config = dict(
    n_layer=20,
    d_model=256,
    n_head=4,
    n_kv_head=4,
    head_dim=64,
    d_mlp=1024,
    vocab_size=1341,
    activation='tanh_gelu',
    norm='layernorm',
    norm_place='pre',
    norm_eps=1e-06,
    positions='learned',
    qk_norm=True,
    attn_scale=0.171,
    bias='all',
    tie_embeddings=True,
    parallel_block=False,
    init='normal',
    init_std_qkv=0.0231,
    init_std_o=0.00364,
    init_std_up=0.0231,
    init_std_down=0.00364,
    optimizer='muon_variant',
    lr=0.00823,
    lr_mult_up=0.833,
    beta1=0.9,
    lr_head=0.00663,
    grad_clip=2.0,
    warmup_steps=0,
    schedule='wsd',
    decay_fraction=0.612,
    decay_shape='linear',
    final_lr_fraction=0.0,
    batch_tokens=[32768, 65536, 131072, 262144],
    seq_len=768,
    doc_mask=True,
    train_tokens=681900000,
    steps=6374,
    dataset='wikipedia_en',
)
Each number is 500 + 50 x the weight over its row's rms, rounded and kept within 0 to 999. Layers, rows and columns count from 0. Numbers have three digits each. The size before them is the row's rms in percent of the matrix's.

# up: layer 4 MLP up, 1024x256, rms 0.122, rows 48-74, columns 0-255
# down: layer 4 MLP down (transposed), 1024x256, rms 0.0341, rows 48-74, columns 0-255
up48 099:558493495472517558549407468545460372355551401524449527492453579449478459592618547554476417509530555465519460395537425442553614564515551433455537515512461487532473554507494555406472538547586375479588515506494504507524554515450558518421532606590456514546441501534437437482506426535438481463476471473533467503538600467494441489499469490536541471530460547534565497498516603506537413568479506557491508538533547490441520625520484506479477412481492499487489586442552473522562444509443477479526538604482466474468549438531495426488582513526497467509553428562473543495522432400416518514465492513440503472530486535468484486475512505498521480474443525510507529476506473417592552484515495492505471612538478573420533568507538632535548426499450418574471567441487429473445431503516470
down48 094:568441395507460553520517477501517447533516492558465479529478578458526507487497510620444452443494418509506541427425522449524544444499461425481485489501573552567557500517496553491586497518566570437482495448566573561483543515484461571518504466472558537393519558462440484452412493479545507558565384503526480507562497533532555576516473547538490541447493458527454607395480513526524588470450480369494468445553512538375461510570453501422538382427484550483587533546526541479501525542554518522439467455563488481464412511545521574365462531555425513604498423475557540521509486516410494444495536504520484464423469450563440474513515541447398505540476580529481508503494595470464549477495436546549485464472577453463515533522555351540449487586499507476517446558581543534541402571492511
up49 081:437560484497480488416447535469509454511440502531471567599487556514508554474340433502521505429478477492498510481577444527477449488500530562477448437421459428514501520455560562448393560507426526507479472494514499517428499420373468375493483440413461469597502518520494442528467536544482488449523405506600525546498506515374489518564564480531515527506512412502486534538514409473501411525496503486567506504463511476514503482447504542510492580529502421533566484547625503532516551565554553532525476512487638423591584451451469523540439422523478532521508506546469461436594527513470517532495534523489467445406483498398488571538538576476541489510526589514518545480533447452424569526544592582552572453498588475467454559438529546499474520544568570564519540330506476517549495520439520
down49 076:378470488509431487444466524425458505475502507513477606606488473499556528542421412420441546437489461543516544539569402471616539505474579525525476479558477440496539508426555547437456491484490535476463524442523506554462446491394507386532492510505479455532484441521407540440536596486534534411469442536583548600507436509489448522620556457547473514535480439595565504478427498418490511504516519442591524446464493467493497517431505564463551514404551477500645481504600489462462608472491527494593427529557483438531488392420502505522453442519442591499453543500472535504479540553519483549554540577482533511550535538435500587529463508578496505524543433520551593441519486461498492541478511534475542466475487442422415435477476576531502497522565574519534551378458465481558479533490444
up50 097:604467521527514492520537470555615470500424547607492502474530473512464498466524485438502470465516557473597506494548442448505551431465479486494488589451460465529447567489448519533479527481497554577533424498419491498482431548448527392482539627503533473575516493446583539532622481557547488476442498544537558536456539443525457533517511519457450513406504520471461410603441483560447490500464572487591475487523493548569593465463493431488598466503520467558510547473504482418457421566501481470489555538454520463441481450511519418427521464371521473429521424436536571537519596497507543541538522469434471471383496525437487441541435496453596454571508490491476503498580478540494469464523444563411551506504475529444564672517566565488452504483469467543388558554476397523536490413491570
down50 101:518514497556518513559511421490599501573500521517513425524479473494514452503536467502565389536487582533501517445557479474578526567524427452548507523467412559586511519460475523488497455519472444484513578417522461506385507565566487396520515502503553442463522477529542439436576450558341494501460533443503466481468565498471562444503588325436517513496594607580524534531516501541493591500531461488520505493474410556504502445481485498494553440630534482461554431529417424505574489492417519450494482473494458491421474502455510503421582500532482452457425500509546495528602519555451475567515508443476560498558587533504479510557535503481526516365569450514451497500468505567538445509536580506464462631444358402558477500496502528429497407509443469503561559547481526463521537496490479
up51 100:508402436538505521444471491505516449580552506506559517535507478480442499544466479579527486480562378497421448489507481449564512458626528510464539552522459515456492526582474495489536540534450526527478466458524557506499504551511579504549450507545499486470565393557453489529427441520525493554436402473513434541519513551489441495570544558507410443496556465475510433482490515439531473483512517546573599457507556407423651509523495568439488480613488553515622422368546530488530480443496556476511480563508496511424497514468386502486526422548415552560517527435554532494498535579496541491460470469505504528515458493523422519539512478504580599548507506476437520381461469462522551456563539410523507530594454462427477436600548457429442396513514468443474601566602431485514463510482389
down51 108:590490479574444571402547479459494419450464565429466476564597557476462479464441382488532538557504414500513509523428476499409501501509374476493478540464506502532412541562513500568460617491446503513535527453515517509512504637479573506520450529476462447489583467492425467436404510497507549439584564580448473443539460523474513422564553503524482514522544439550531465456493503454534523533487492378489549476568470465485588491508569494555514425563460500358572492443621495490589478490464462406572478456459566466535483479419578435471547486492473458536485489448546612553527501521513470451532522616474568526498474597438487528471551568497508459473486458480544500504527583473434450550579590477461602549480466566469435512538516452425482524507469564447492492476490434577556527516477477
up52 095:519366556537540503523474468501536446486539564563502515545508551537539460499475423469530513556509495510484566430456643471536515526523417464473508514498540463474588455529481552491446456486508507456499513508553510704531421451523487548443496452470496509421398525533503450510485539478557427513418520544500502486510517532606456519530473489482574486483446518504486650461483532502416523520460508456561479529512457494563463417451420480479481497489344492567490494458481501462466454556498530484521559557525601557490457517523472397425399411491428535496517510397456435497526565455450560517478610508500524540541500537528577546471435552518460541474515473500544473626486503482454430489540566467530453603591487499478585480461565522369501462428446519478488574590470592548502484467396493
down52 095:528428544535558565490429492544504572513568545530510523475380475437565554455454577425466508444506503515448533569452535529550489492482506408496495494618498438526460439600452549496452434585506526535425595531558494571505432491534566560459470407439563508469543542504450540464525550411539514521548425512446371462544440516561443542578527613528514445476533496591532514473440523512509550516476481464447548522478488472479435419549446484542492473523417425502534585515505538480468483513538614537430557365495571539518476463491524435539508388499452459397459489459454509394558509563509508553540589512516458514505485471459521486417489495505509560466585520467504507529552545439456508504565460500627486530480564537458561455489536439487419528528454444482445549487548649437484502488495419
up53 097:477528419387441502440480577476464531417417563506456476418552488459572512407560483546584474414544522487477446490538494456507489523598500531522539448481456481513471457513548532506558475530583559422466431524616383457565481465556553468505614481495567533533474473530513358502440380497499509561628528546477496470442412570516518595482492480441552458503459537538397531512490550495535467476567521523529476530497541453576521483458531511516481511478476618526535547555494529455485472461478528393570537472575490531495538424396472546497507494520396486445415499479539531504554562496584477517475492486444581473584564536477507559418516454450592525408449553477446554447531462460495557522538504481563583495610504512483443494494474501467512470454499580560429519492523572488398535429447538
down53 092:519559473469458449424487568481489504450396530555459495574501416450572497431613488424462424505533520448487542498487484527492440523516506500515532526480527549563540470520528462492537475489512520489481440554616442424546561495634516474449545453399490540517442497467477376476464442587502507562537593597471484525491413533568429628511549428516487467470519540474496533491403533534623450544561448489455521557498510507498541567417489420491554509514480591515559511534466457545465531420562472386456559467519510540512554442380446413514463480539486436479444482478549515555553506471496457523539484490489559488579551549464515514568475482466509531484530565552523489540493386556514508571527496501505533442590562493533466505359503414508513443476534507525411390389559597454461515476453458
up54 103:518512521515530490500484421456557539502432506467472425490520572507510466439469454483590554394569417560456485541425548472513474429460492454448595458550514457517573388543502541508482428491499528467496511498497536373536464576455534468492502515453524494504567562486561544496483486525531499510469497439513467525532481558584564468441517420558530513505608649415621552516472454561550430504532503512560531635470474556428506466484589503489556493454433485505427491455511513531524558433463478523579431576512491523464567482445474473496430496460581519435518501527518533528543539452503464492549480411509646490484558434525495441528443352432459525511452501521527480435516528464517501471508534587396493518513461418465604439513463439496500518589375491396440425518489471546582551518576473
down54 109:507508396436562427471452447466522514504498441536514371450468506507412554536489507534439547496536473502488507580463565463440447491441481418503489557482486526574571529514489432506608504429393493514401486452475449497600580556496509498469574470563600501543493492445444526498624512425503505534509515490452504546537526486486459496499466489583537492495576403493577564553593500455430499507425516497407534565509481550444502485536472480533476412511493409443562516587537483565482637446493547513591404418608443454543535469498477560474469532511561480544550471443491519517503487484533448528576431440551550482549560571443462458449443458575434462541513512453453432477494450574467402509525537577489508551490484528369538465467516588490459486437495586521469399497463501498550520517588569
up55 116:478421589500448484591518635525455470449476508462542548567514509525434443503513541386581522600451523534423471442524545437481452503455442598460473518541516497523537490491559560497522584419503440445387495575409462485460430519455441490523474509472447493564560487466521532471508499499541513530521436490481364512511520472541469526542464551410495555519470491592437480501478497561509481505415462618515489514512519575545509464528510563480399492482432408484469504459546570590563465516521517586482541385409420529525416538467576552568465543565504432490470538469513539522565429531505566430514505513531487517563521483441580528538514456499590553437447543507545378547460489495492489428603594431461521460444552414432482526449476491559535407538472445510438549488508557541538491546421525
down55 127:515461551529589537568491482496414528551495557457489433542510400536504464507548478488503431497498438546477495515566544556488571506372526481562466494585504571495502529517516545578484516500491556478459514647537482487483473488545494398592550542534525498513554476488468337439505522496495538431468514475462490462537442442510469453518553453461520604470524409528395561605437457486551506501472418514542444441485468462436546465564480499464490486405473523492569587513549503502533390461402522504388501596457584544499445657549485501578505516527542483517502530442500508535564478487429562484424397422396486504526596528471535592564552516457571572462491446515580460397487536461424506495511486524507482478492467490475416478503593452477497499607494436574463497520478537448477543500495527
up56 104:445532484513485469504596439523447480500587651536440440482455476428500422388516506559462581445436426529467481553611503620472474542503507506497420511527515440460506573495520512451487517559447505429437421406454477531540511439429606447516437366528477518461482507490503427568589518465544450482564572481547516538528471493482360493503553531510615505590529544530436588529533509500468509479456571454512535434532482509477543459486422521451485423532367490474546401498488494427584595548542478453398455470534427546526469449579533444460471506541459509491456454506545629508400466581508462494509489553475497540427479545470507583527454550458456478515552543517525463457538529511482576482540476537462522395504501530478530527453514496547568477486509512460540504529566548508515547455546587
down56 101:511507510405475428512586558500569529468497423536548553488518506538540499491532517566535397541537515442543488582473503451455509479470548488486502472442461489531516478515494543576506596415526493526466417553481472514583488428469514564475425533546442479485388494457505448551560489491529526476525482521500426394464562480493583537473525452490454635468564541441490511434518376600569499587525499535454451531465507517422460505506522555583511523443524490521488537425395495491406448450539439444459548452530517376568539469513468491564480496486419473550491457507554453538527517508531565495562552578451520520511627425439491411485494552554427496544511621472450487492502501482566534542453444566493414627466492481443536622503488449542406539564533468564452356499516468527495564445548547
up57 105:615476436545466418416493463447492420551457532445528481527570532481547431504508545598454551483508530425510521464626517483507451579504445431507510432492499479472458585497529511554559553478382436485453613503519452452458516511513524536429547580555431435398537426445455477507446457522509521501491537500592485494541483544501534462447407430520479418551448421520572532530486538489468476546474452582509442456435432539589472505582557546459466452576550542444518596489474451487528598458490507592527462526539463494582484583430442511508492427487438538573455448525457489462580399439490485502511520518547539543538437469526452575538511543510512496369430482426610522525510518480454486537500570508524511543538403501478535501471481550515459452574414626485452494519522493492536528587390533
down57 110:498482445548539524508517491482536494441467435502539554447560590482494441529559457563492496493530527495547489472439522502487488385509452387519459509534416523476533472555443564536498451450483529538471534463512524514459506439538470530566418613454480577523499572446609399495434546484479520429517501459570445490538411458458507541550475506481507389478463463504510500566595450492400451543571564513442525552535499497554457449504486570504502558467537537445503595459473539475514484555536644562462476461510535538523539503461480513459552616491454558488522572528423605478478510479475479576395571495410429568446525431635490444470466534417453612475540547371574474534561549454532523522479428469520554454554410577482510482478480545499499436517476489560421455582446482587511404520507557
up58 100:486464507498561513499504546454550448466519515448491458432552538415553444471477498511506509461576527413404526545521481500492406511466454492559548423420436470515477420494485492531521412486551473435526557686505462503502566530531485407445415517563602444462510549598579499537432550497504478417582438558472527393435439460479499424451501609516510446486430546388557479541415505441559526524487576430576584580502543464571612512473505580570563479511501469447518477423507450515535500475442489513527553485481417443561534478569500450494542335456513483565487474468575421519500516467384501516569438527524567477599431403449537506512451468493547478459493413552478504564498511489451531458502453495476535516455489532533536522472565531513485595542515516522553530504475469530539518479533515
down58 096:466404503486515494532522508533496507466567506435488469478463469477512471475405518404534525506480529505510477672525565473503488589521535578507478566573504537468459485517556501480439470462581532495503520499522572615400612451438550410490537430497474414425565578452481511507436507483397478517504516526506388490494491447577512560594496566488482442431525532506550444569576448479583397507499585465565484530465607504532499494530430494558478476486529514425464454372618522522560494527504463476494527552493519458419525501634518450472512456474521528465506585489602516505385578536549550452582459520434555482466445497472536425492497554460445522507503469470446403439492547470398502513493486589453538502441528498441392524492425451413524507481480535435552465543554527478559468510543485
up59 123:512530478458570547401432513581497565531473568444499471538414449503483518480414630451467478459485492477496565445457545545512468482477517506467492462457456480547553481612457475500513576384490441468628490499471554474488510518560452433445502442565465560516524535475483544489462460508538581454519469598520506492634486394464500438445490540433556424548450535488480457504521428481507460593525554591498439447498512502457496529465547453444464513469512504422470504566528469504460521525506560527520484411574475610466490415617531397463477435583507567478518508392476554477509486601513505514464390532482536522593502613467510488548568551511494345429509539459427504462455528469427516443501516535453540513588487442527515609520518539440473487491475468480524486543464463438452606552470579
down59 137:481483442484544520436444514526496547529490514498505514507426465481470536514465570472477467481472474517474534468464596510531511527488497516481466471460473454560561469601503453519540555421529481473606484498468545491459519490499488411480491471553477533524512558491524531524444432489545523507545509557512495486801511450470534469442511526456507465538469514490475470513523500456506483561488580525485483506517499547471467523450536491485458507467510520460474499594512467494489510523499555510553484430538497598502480448594536431509505462544465562466520502393480527500466480588505499509490433514507514500527530554477544509527517533545458108495461505475477524438504481438433558453509506473484546513571512462506502666532561518434483536506489488448487474534487448441436589559465552
up60 096:507568471510526543514496509476554486378490456469476528548503395572508467590485497422459616489551549496535505512501494525431459566479501522455498545596582559524557510520484553495492538461565520468484471573536572492501424422483467412504574415378503593505438371574544520423563506442472562417471467492492560537537459537565434488529521443535570536451564447558466591505525435496466459517527522475531506389520550484462534424452533507549497409452566568460350541488529513485522558522526460546583403452480494473460517400503522509446501535533575534560575529528540524457510515420462511498513548390558521421580550371509501504539539438466442451451484569440510417440475556491498540432558537509532465544444558526456453441504510436497500501452534513475495515425601524499594534563525493
down60 092:516466573460492577542458463421569450580581539449525571534358545502510526383541440550562499393490481477448492456495410511483408485520451434489533445421545486526510416510447569551563518501437486479501514599431490422510473427451554469554502528508500479495470490554519517484553477556532534629482526531513419516505421472564475515464521544548593490490479453433512497537540592522425463531537485507468455545535408416504348503569506544417555472505476427469444513512533557518579546503469484443528509468443572478441515498524502443481555501515524578488559584612448628547514481493416510455538581472601518463580409427558542522491503488607497430579523456450535503501498576472577522427519521514495432439436587586489460530489474436525489488549484473559509502517470455540467550453505488
up61 100:483532461515479524448442389597487486517494468387539524459440530505516535501517524486447561594547502544569545515362444506474545484567497483479523464541462587489462527459517558489400497527468517487442548534501503479466523576518442473513454477494472419456550510452543514456595642551516476409494400579517529441591508474476549417478436438424543568564513529487500468519445525411518498514612492555484462507487513569551435509546583608406525569410448513538520444541494493594543481526536570514532402459472484536476463471530620522582497507534487514472483533376494443491502518492409448558468463536414492538442552510538387478449593531503442443463517426515562500520535532461367474547534562459432589462457479438535559529458419492502482505543458477488501454446520470541526537530400528
down61 099:486507447453499538485475517576506427460551427509492555449426540484430562565507545509508459562574559582555465421450441500496539433583534548505449540501492523479471506482407443464420482468492465527525497562532491521475590478391476425553501462537570506561489507504555455482632539499494449472429486555497499403657464466525508459527404549534428507418568491524481481556473452491402545537493516509526431458413504467512485509590585509485461483543457483512469405516514518634478535484537489565604428590517523389586497422584465537482515600481438443473507581417527476540462512379490485553443554465481540513556545491538495579449469488474544441486535460478495484620560451473479449527455472510503445601520444433554549451564577427522416552536449500414481505464497482493550545500517514
up62 104:474515495560548487542493456524548512514496479429530520489505498525549592541563558500488532499535512472498448509456515413579495489557491538515587578446538479521469520532435522474525391428557550409448436553556566502461443482499482442482513522439533441455442481544398609462460570507498384482550593460476591453520500535548500491507505494532506539446564500432449444533540508522444394470518444483501621453489569531501520550512455569403564479450486437541428548543503461529536450552431528631493531520478470554555543565447565550478539466461514468467493511523511412557475420419569570487529368427435476487525486485497557377503546496506519469531482526464494475502485569545427439428440535472553491473506547490505443557505601473511499467512590386363393536566557601488505606436467489
down62 115:474534506500487570517403452583435610541552484428533537464598563462497591539513489588505479583547519421489463482466580508543461481606525409451603554458427477497469556476459482527567501543517487409479498486453581543462468529505444468507542461439538425433466548502468533453551484495559397457582564428417585512581433476556494545494513525547488529413534442416482470587499493621517392544499476434539525538558558574528458478517428547479518516498473445516441505502540489461573464558476501592506495565471479505521556474452489522448476519454521529492588522506547442529481371460553582512543397450505465533518505547455560410525484454440533490513518512506435418548490570585487454407545459555562472460487538444428430543532599462495485499479558426509390548493460502455499592538466493
up63 101:459576508538617443555574480478493618506544546526479505513495485451432570458525455501486450473601594466462501503520545448459575351529538473595474480477505528542531481437568543451428585511457525505508454491617555496614487501528497491561478572510417510365489500363515484500535538538526485437545568403547559511478481406552586434513491533502420530498430541467461562496492492515455503492535550539611495484489500509574530501540529528532492443469472448504442449432493515503422589458481528480539558429552466498482445502499491423573457473482536509432405471546402465414514468511553516447524466546585580451444538632488489535580455406460572552464488410458537595478539493543421487508502492479535459453502435488464628508504439508434586519486511494432492531502507470500544530455512481
down63 103:354557482419497507516550476501501588458499487473547561448496504519469580469541428490460505539488605496420499462491538376479555496454528568544464523453537581522506518494569508445517563470508580474549448420561471500515509532558442446610538569431533537352540518467572561584515520469492484459501561517521492445516476441493500481454492448566437556480499509435441488509540499597400440431455534557489580550481421490522468541456475529544424481531456499532481480496474468587479426519555533379611594381515524501518462477470440508548497483515469381496488473476453473454493526531579598486508489605616533550458549512497476501487520466507567457450493419594463555534541428561525471434410546508558495505441451483447525480585472604513545562506547556484514408474468448438546511575466493
up64 114:466595434449455511455476496521587462494468589466540521553429518413477429518456567454559520359524462465557517526449474468514504495489544502495490460465503469509520531438454592501524578535541509526564517457485580455500535506514531476505487403525451527509503458609464531392489476480485409453517601561525442599547404507515482478579495539526515492480479526559404443492550459508438476472477502418463407492543484611497520617526548488491523412505539479491479478526497525558567518570557433482595503480512517628485522395530566494569464524551495549515423495557411529387524505549508476471468435484391463496420555481590474535481556491458465485567549463503514531458506544507529480418520500450516440620608510500464557532496397515481532498493540334564449493451592459539517498550520585
down64 112:490470509443518435516580461480478534547464473473403517454569554470468578584531484488477605479520499421479531463453545478490437424379481586485449487466576494406521511513517416449466568449485441505505464597539481524479431531552398465539505563507423434529439545453532587505477505556627439495518476430460496512609542460415540456460496434450541524419526504522522513504416483455488479506489561479564537447431507551512512544489524578470571539444546553610471585507495545456540517557467595469459504478508605465443496597430493542486490416544489444542492475492513519537531534528521550506494446408609540467516522420494520523524386470561472448415456573551602516448482505551439500498484526539551397509464508503513571472558579581491409548502475434433481484528532523438536645503559476
up65 107:503520461451583562500448461526504453437553352615519497487456425566508501466414510471500553457542483498512555518480496458504466444448448519463478507510499522461509457464475502465497461441545574452524542499509515532509413436456402547494560505526496486535496568451481495584468437438552498470427519543553575542508515621538538495433509437531558485644481560532605530458560563534433466447519534533524617532494450495489447549470535469535506512513420532561634476431450503437534414343533594522441509490510512477608565492509488433553451441500454565540439484562513379479589555434515516448516537516529498496494455523508540482537474475448525575468545435465536477505486463541444488419530512512449403520551535546501520563542491506548380510466459344559456614507481532569448481479457517
down65 113:451488526422502509482450440567469487359507432572556482568464457446489526458491569379473567510516634452535492533557471449495451521443553497524448514544516451423546493515512425516545500462417475530501521453515444502589511455457457517531431531600435524463470519503561589540491464543536504432465509502482523450605509587504436484490432530533572540511544452472597485453546563563481532590512531529449659526408470580517454561407499460510564519467498389497522500397506536413521479430537532451467469510468548515614490514455447527548483512491450553450407492516493493475615501520530524563535543523553512497461474484552553510397538409497497548475488410465486548490507469519469476405467595549528542488524533491579564478462478453549469537490456353556462498429511431516424573566474537
up66 093:476533479489527479573505507404411471505500392642423550473541494459485546532524550516400499455460447498514639524401496507486494474448510511510505537568536476410443476420502499508489517545522534532578512501487585511520494480496438482522507454475499464477461547474486508500444433492454515589490637529492495499407444429478529597422536576451412494500515621550508418593474503516485459551474578455505472425459385519490454612579489558417431606606455415470460549424585440479546563514427394514451575516534488494526521511510429540520468422525483496558547529606505514570500459499483555541457438454475492485510483431533561420500525501550488444458529544555477552568531509482526540539499458539606524521517492506524440473417410527495450491467577482516521510532535532504531359549518487
down66 085:594475507496489428468471417469540484489500536422500409496499502446546448442510537523609473554514508489444521473542519509451545509453374531517535500429560597518496498514442528481485596587542556553509482621486540516442502625538498510481546595415455469604501562503491516493568457498524461468429522429456472363449426466591551510537499489459551502523512459401661570534533446492498536486528515483449499485552561521543663495506512465539452481493437483498520453548516509535407441497551441455455469548362514457512564467485596491464533613423578456451544453471463461495527581406493512502522420444559542563534495425468478528436512523519519492496463523513457483499469413521494546509509561438477549533527441436534518412484540532449529451504604468495407482507512459585474473539554527
up67 088:556437531511485512557523406363463469437474507478460585464535473556518525567481480478487520562559568583543527447430442468573469488458425480485559497427509466472462394486459484457537530516455472529498493533593508469510503500449373506506538498446506563588441498504512551429496513463495567529549470464544489473437509458498539471614524498517458538571430649551516486544549370479507529473577476441600444469477429468474494513399550506505412555431547488512495508496447565500481521537513495464557469509488553437493560463482523412541466492545571494527506563485489565550626524463552454522528611451490531505518592493534405577460548420442621388519452566569503595493494462412531472556466517518432427545418550477613471534513487459547502506468534519512430558489489402541506508502427445
down67 095:532554517437471590526580488433522392529517397471516625480494473502466531525516514475568488524512554559507521548522578408393543469481468459443477458511513445417443358499486577533504430473524557511579511544494447463565485466436486543453517468478593552468508503498413439581611554540436485568571496543520493477518576628472520473466552458503470530590468564538513484564503442483519426495499563516553544472590498453546502418543458479459462506537458499414516511557444567505449392491579500500455485544475515380462578517505529457467436448445479488488624521522442615472614534523504520501506541457457476498446464491512444456503574594443475471498588510424421494447475491492422458543462535439513466438576474480483520506486450548594548549479586434604530528476471448508487491580505511
up68 126:524480438449549425565533588498490536466518503558411496464551461503421445400454463409584498473533531449582434519427495566536425485592520515517445453468523480415501496555481516457482514547555549530508642410499594428532524553500562558490507445552596501480466508488479537557539485536531465425537552479550461547512501526600526450528524598427452465511431518577528584449516545650458553428455450463543535565447585425439471458453494488512473566519374612551570534544447477508432533551486533427470477450460547518437588479573430496531503495442500470475425469530485491516478543587504438483541465459507568524613503569580456553455559475462500498586516541421509431481437539471522568566518489465446408473541496490494525462552489502461520501472483482528403426566511535456449498457476520
down68 090:456574510558506547477469465486419485548482517384533497511484516490549500609556517595415467507511518511458527505669529492456518578417472536499526610496510515607495510515528426536466501497452411470459461546501527546505421442486488476485517547508408457485583512549525482484450551493511542464455472478382549404422414441379525556530449402545503577534500481393467420570422499409508450547499550543537505424485481490555571549569543580511587448476535382431396549463508494504559478417482534625517505521531451448541410518480550505501546539495518524506554475494502508469561445423473533547507502565548489474437451456417539463555462496518531458491515480497443578571502496532460424426505522538612591508428558494525540504432517476512443503529531481514568571440510490559588519506470492
up69 087:481419437452428503534435587472560436474568512378456567474506527515446433427477544519420599463515487445545539553449417478389450481417504366492433503517531409419417502523524575557513623556521554610490529480485519510494427622465527469504603529390532535572552412493518513515462455451530418457475556455455474536522532583569502548482538443456416585511535468481564507394488618496501560438424447515530476542484466525528488406501390500490510572547459562498463483616468528514586476521514484524514485488535486535515511571424540483545489490473519518573465569503530515524489504486500478510505433538510578421522507519468481546542468481567473482528513557464524488456482553499512495442549451438541446495624448581539593412502513471510478465472488478547547517515515492600466483551472450
down69 089:630478448461450503507413583540453515471484550478478585549461573416501398527462553574523475425521453498371462540433594447439529540457523421568502468464488515416515531518546423487574571546474587446453497486458487465471523568461464534499578464477512522530519470444523523511537490482464462417437475481482457529465559564624454468576526531469486492477505424494501543456430626503556562435512441468469467504523487480537463469584511503471437471541518497514433486573471605517483555512557495530587457481567455615447408553459426565492471569485473567491490485465420495526615500473383512582513421552541536529525434518458492477536534517569469534526479585422527428542472437531460518465582501449484453528558497584535529379554567489520445511532458479500506572524418507583579527440532464
up70 104:497544486555507487495522469398538502503465562542514465417444552451446552448426451449501473589534502456547398479513566561511501484533502512511433487544483480467582420451436476449456435469547587520474503515485428481512565528616549471377526348512553487487444522452513494451511487496494535529553543534448549589540556490566447441540559592442589504598474543544451517471545520465489517564567612493511518510487517421476468448499522524504479519555445517495504544448514517556509522486545441452510581554562461474450505413520470482545471391519519540488464424489587484397556478512384429452492567507450519479451545489457573625406508440527550469546568508537474569429504438421550556443502506479469541543511502490490539455535401401509491521526586530575520459455394586537409430545435447
down70 118:595555565577413550543525500456464488470464517510423522466461511529508501528481514491501413597487525475443402451497466506395510501502446516532453483466492490516612478477412462492481457543572430445492511491493480533525528534602501388433528433536495496479549559498556527387590356597492496544543486493436551589594502418449519506535535555472548496490555597508459442471537517500494498488599564504491453551544436460504441465470532519491469529590397512551490515397508516460487584514511460455552527553608490543474462550596500503517499453473459542571427433566528547456520440530373404489539617533469532477423490523456612527389567401474498520548483505532458521438495444461534556446541509488471486463490451494496536521509541507533514631481570531479502400459394527493463475509474476
up71 097:501527516549538466534587497490461548523452479448461442505506633468447533469482590479547512520479560576558531478466560568566557480500508497481502611526500509613459401384555466527540521502574512508469571467496544437504554494586528456468431481529443416506461630515457456494534535482483549477425408531415489512552487463529545502489426521395506503490449502565503526506500476498465485480479417431571468539470577633429427502435508511483461500424512532530482537437519422476573451562546437481502556505493451480501405450511369508471440514539576511502533534520562525463481566503535527448535553381486402580424526552537541489494549453428526511488504447504479485602569457530445554447439538534477481433489532426482544423537501485523530610520562497550514505574450521538412428361419461
down71 094:523525526497501450593367483455501447413517491557458533498503472539538494490451457569446507532434563493501525582517425470568587563459407619554503509500397474543576438519511370519462494532483508520530448573503517514567473444494470506459543554600494453447532608497506472512510535469453468448479498575497518533514426520496549461478476493463440513524505436475560502509533509465526562507499558528531564497536477617513511500493437479538450478659531472480548450491436469490544501481477578456514621558531438463504400543569507524412583491415438478485507535573563439465536475502428502581513517493506449506440469414422494438520558477489501458491536486498452581511452438574479466389509467491512483444498592543522401537520587369535509465518551448497422442556408381569572409483480479
up72 115:555495566527516461506500484401561556468385575547506555468482524486525501427460488525407506379461543499485454499466444469424498418535507534461484509580457446535492567485608489549516529431649469457448444480538512470575459560469528492368519470567510520444485512614503481515500490510443486494527447501529370485540455467559513474488442458516536565493399531509543545499519492477432489442537541537515587512482568637571471483571625441486450511369628424536460503526482503576507498542482504450511503554598544463525527414535534428469466453474588469539506479469526463503461569448389563532511399443514562500545564478525504518449480516513511510440530519439527510452538394478381465520605511549497444512436549530461367496495472482504531488481539532485504493472561466512540485574491526
down72 136:584472556489518450499492541429594534595423532547593451505452506533494475490522509495478636467413563443518419564508493502380520511473518528526569465579437463427492549563573531487489513394540470459528489509523556485534499523515526498437520448537519470414472461613492545470505525479470592465463478518479445542543398442526594499443528519548520569505412568548471512484554553436474452420535524501445516527522524573541530456593504461540504491345564486469516459490461451617512494537471445517438485544548625481541555456588535428458422494466459478553529462525506468603423556468405525577489388515527475455540487475543447497440473467563458549462435576454437543532504455454438533498578535474540499575401527547477379427449485475506512493470507547534518512492467467458515469586519410
up73 100:494498591519552504462536458572432521458499442411443518576516561559402466479534458502524567431499533539557482508443572440517503573478468511503439579477555453588521449479447530500468581489436433491422561552543479510575487389505507509438502539463404495477516497516457471561500477574477469495491386442567505514485436506373513509561522612493487457550474569477454522416546426505498509426486555527564536525414559494529470526383495510512521435475415513499581527453609463499499424446427546385522463544548472482496434520518545492542495447515417511541542562481606572553449511460473383512431637453543539578596478476430431587494459504442447503485593598523462493457505498495480537480585527461529500530433534559485475469523565568455444488482480494469414522443580494493477443542484484
down73 100:519557534522471540484479480537486486539569440448449512615536514526469537467443467466509567515562610472487409522434627463506590538473535552468457579578554482569521436504439510500526459454499491542405512510468520543456438542576465571373526580517503530479469435471491500538540480500480533429495518513550477528530362475380463449542576547461533556488511484439398554514495428525441481510531532468609521480462532532481435525505478555474499586449459524484556524375568471486469434458457518487526430529571478502426449495444531535512492450475519596503541507549600549417444492511488478559402529534503522539490582501414465503486510493432509610467539582532518532450441485609539538511600500444484492403444529393465477529548580544502447460507399504466447546456502503625499397527486475
up74 090:462510539521492622496398577497555529454568448548482461554469522490576491511470505456503604476564499548425470528455545535445516466434419551484594534399494518561639486463523515445494549462524465518455471465546517461469491419553427417521471498452545442588444476445497418463416519546497543563533423484437486511530532512571575502431527589556529505502452468452584488488400449559573462512499493600630502565481436424521432417526447516587576473493488461556469475513527494395602429571527417417512509424517563529465521488516476524484494513519526494559469525527490512414518603510513545465510443581550401461512578568531460490407492422477523531487550486544569466434489466474477484548569480504519557522440458456524549455396445466500500446577514617507526483515426455506521484482457457
down74 086:422458484455512557424499537457473457529534441585511504543430514525427547493496543438471556509464486513638511506485533517518373483540522388571478582483505474533465474417510494471495546466517526423474526575491526347489571491462497420534429561446510539517480538547595396525484463514590490551439443502526618466625553529481548530533442521532524470480494547470495568538433496499496537448607482559508541508517405477537566426511446525476539590609374567483539488468489513504514478430442505528516500540420557571460580587500457538402530480525497424413424461478497505529630475500507532513457454453582545492506518538510425430461443535456515618447482483522505450481508546519466516532542418446551501503463463513509505510513511463422488525490592484536534466353464558453525522517564441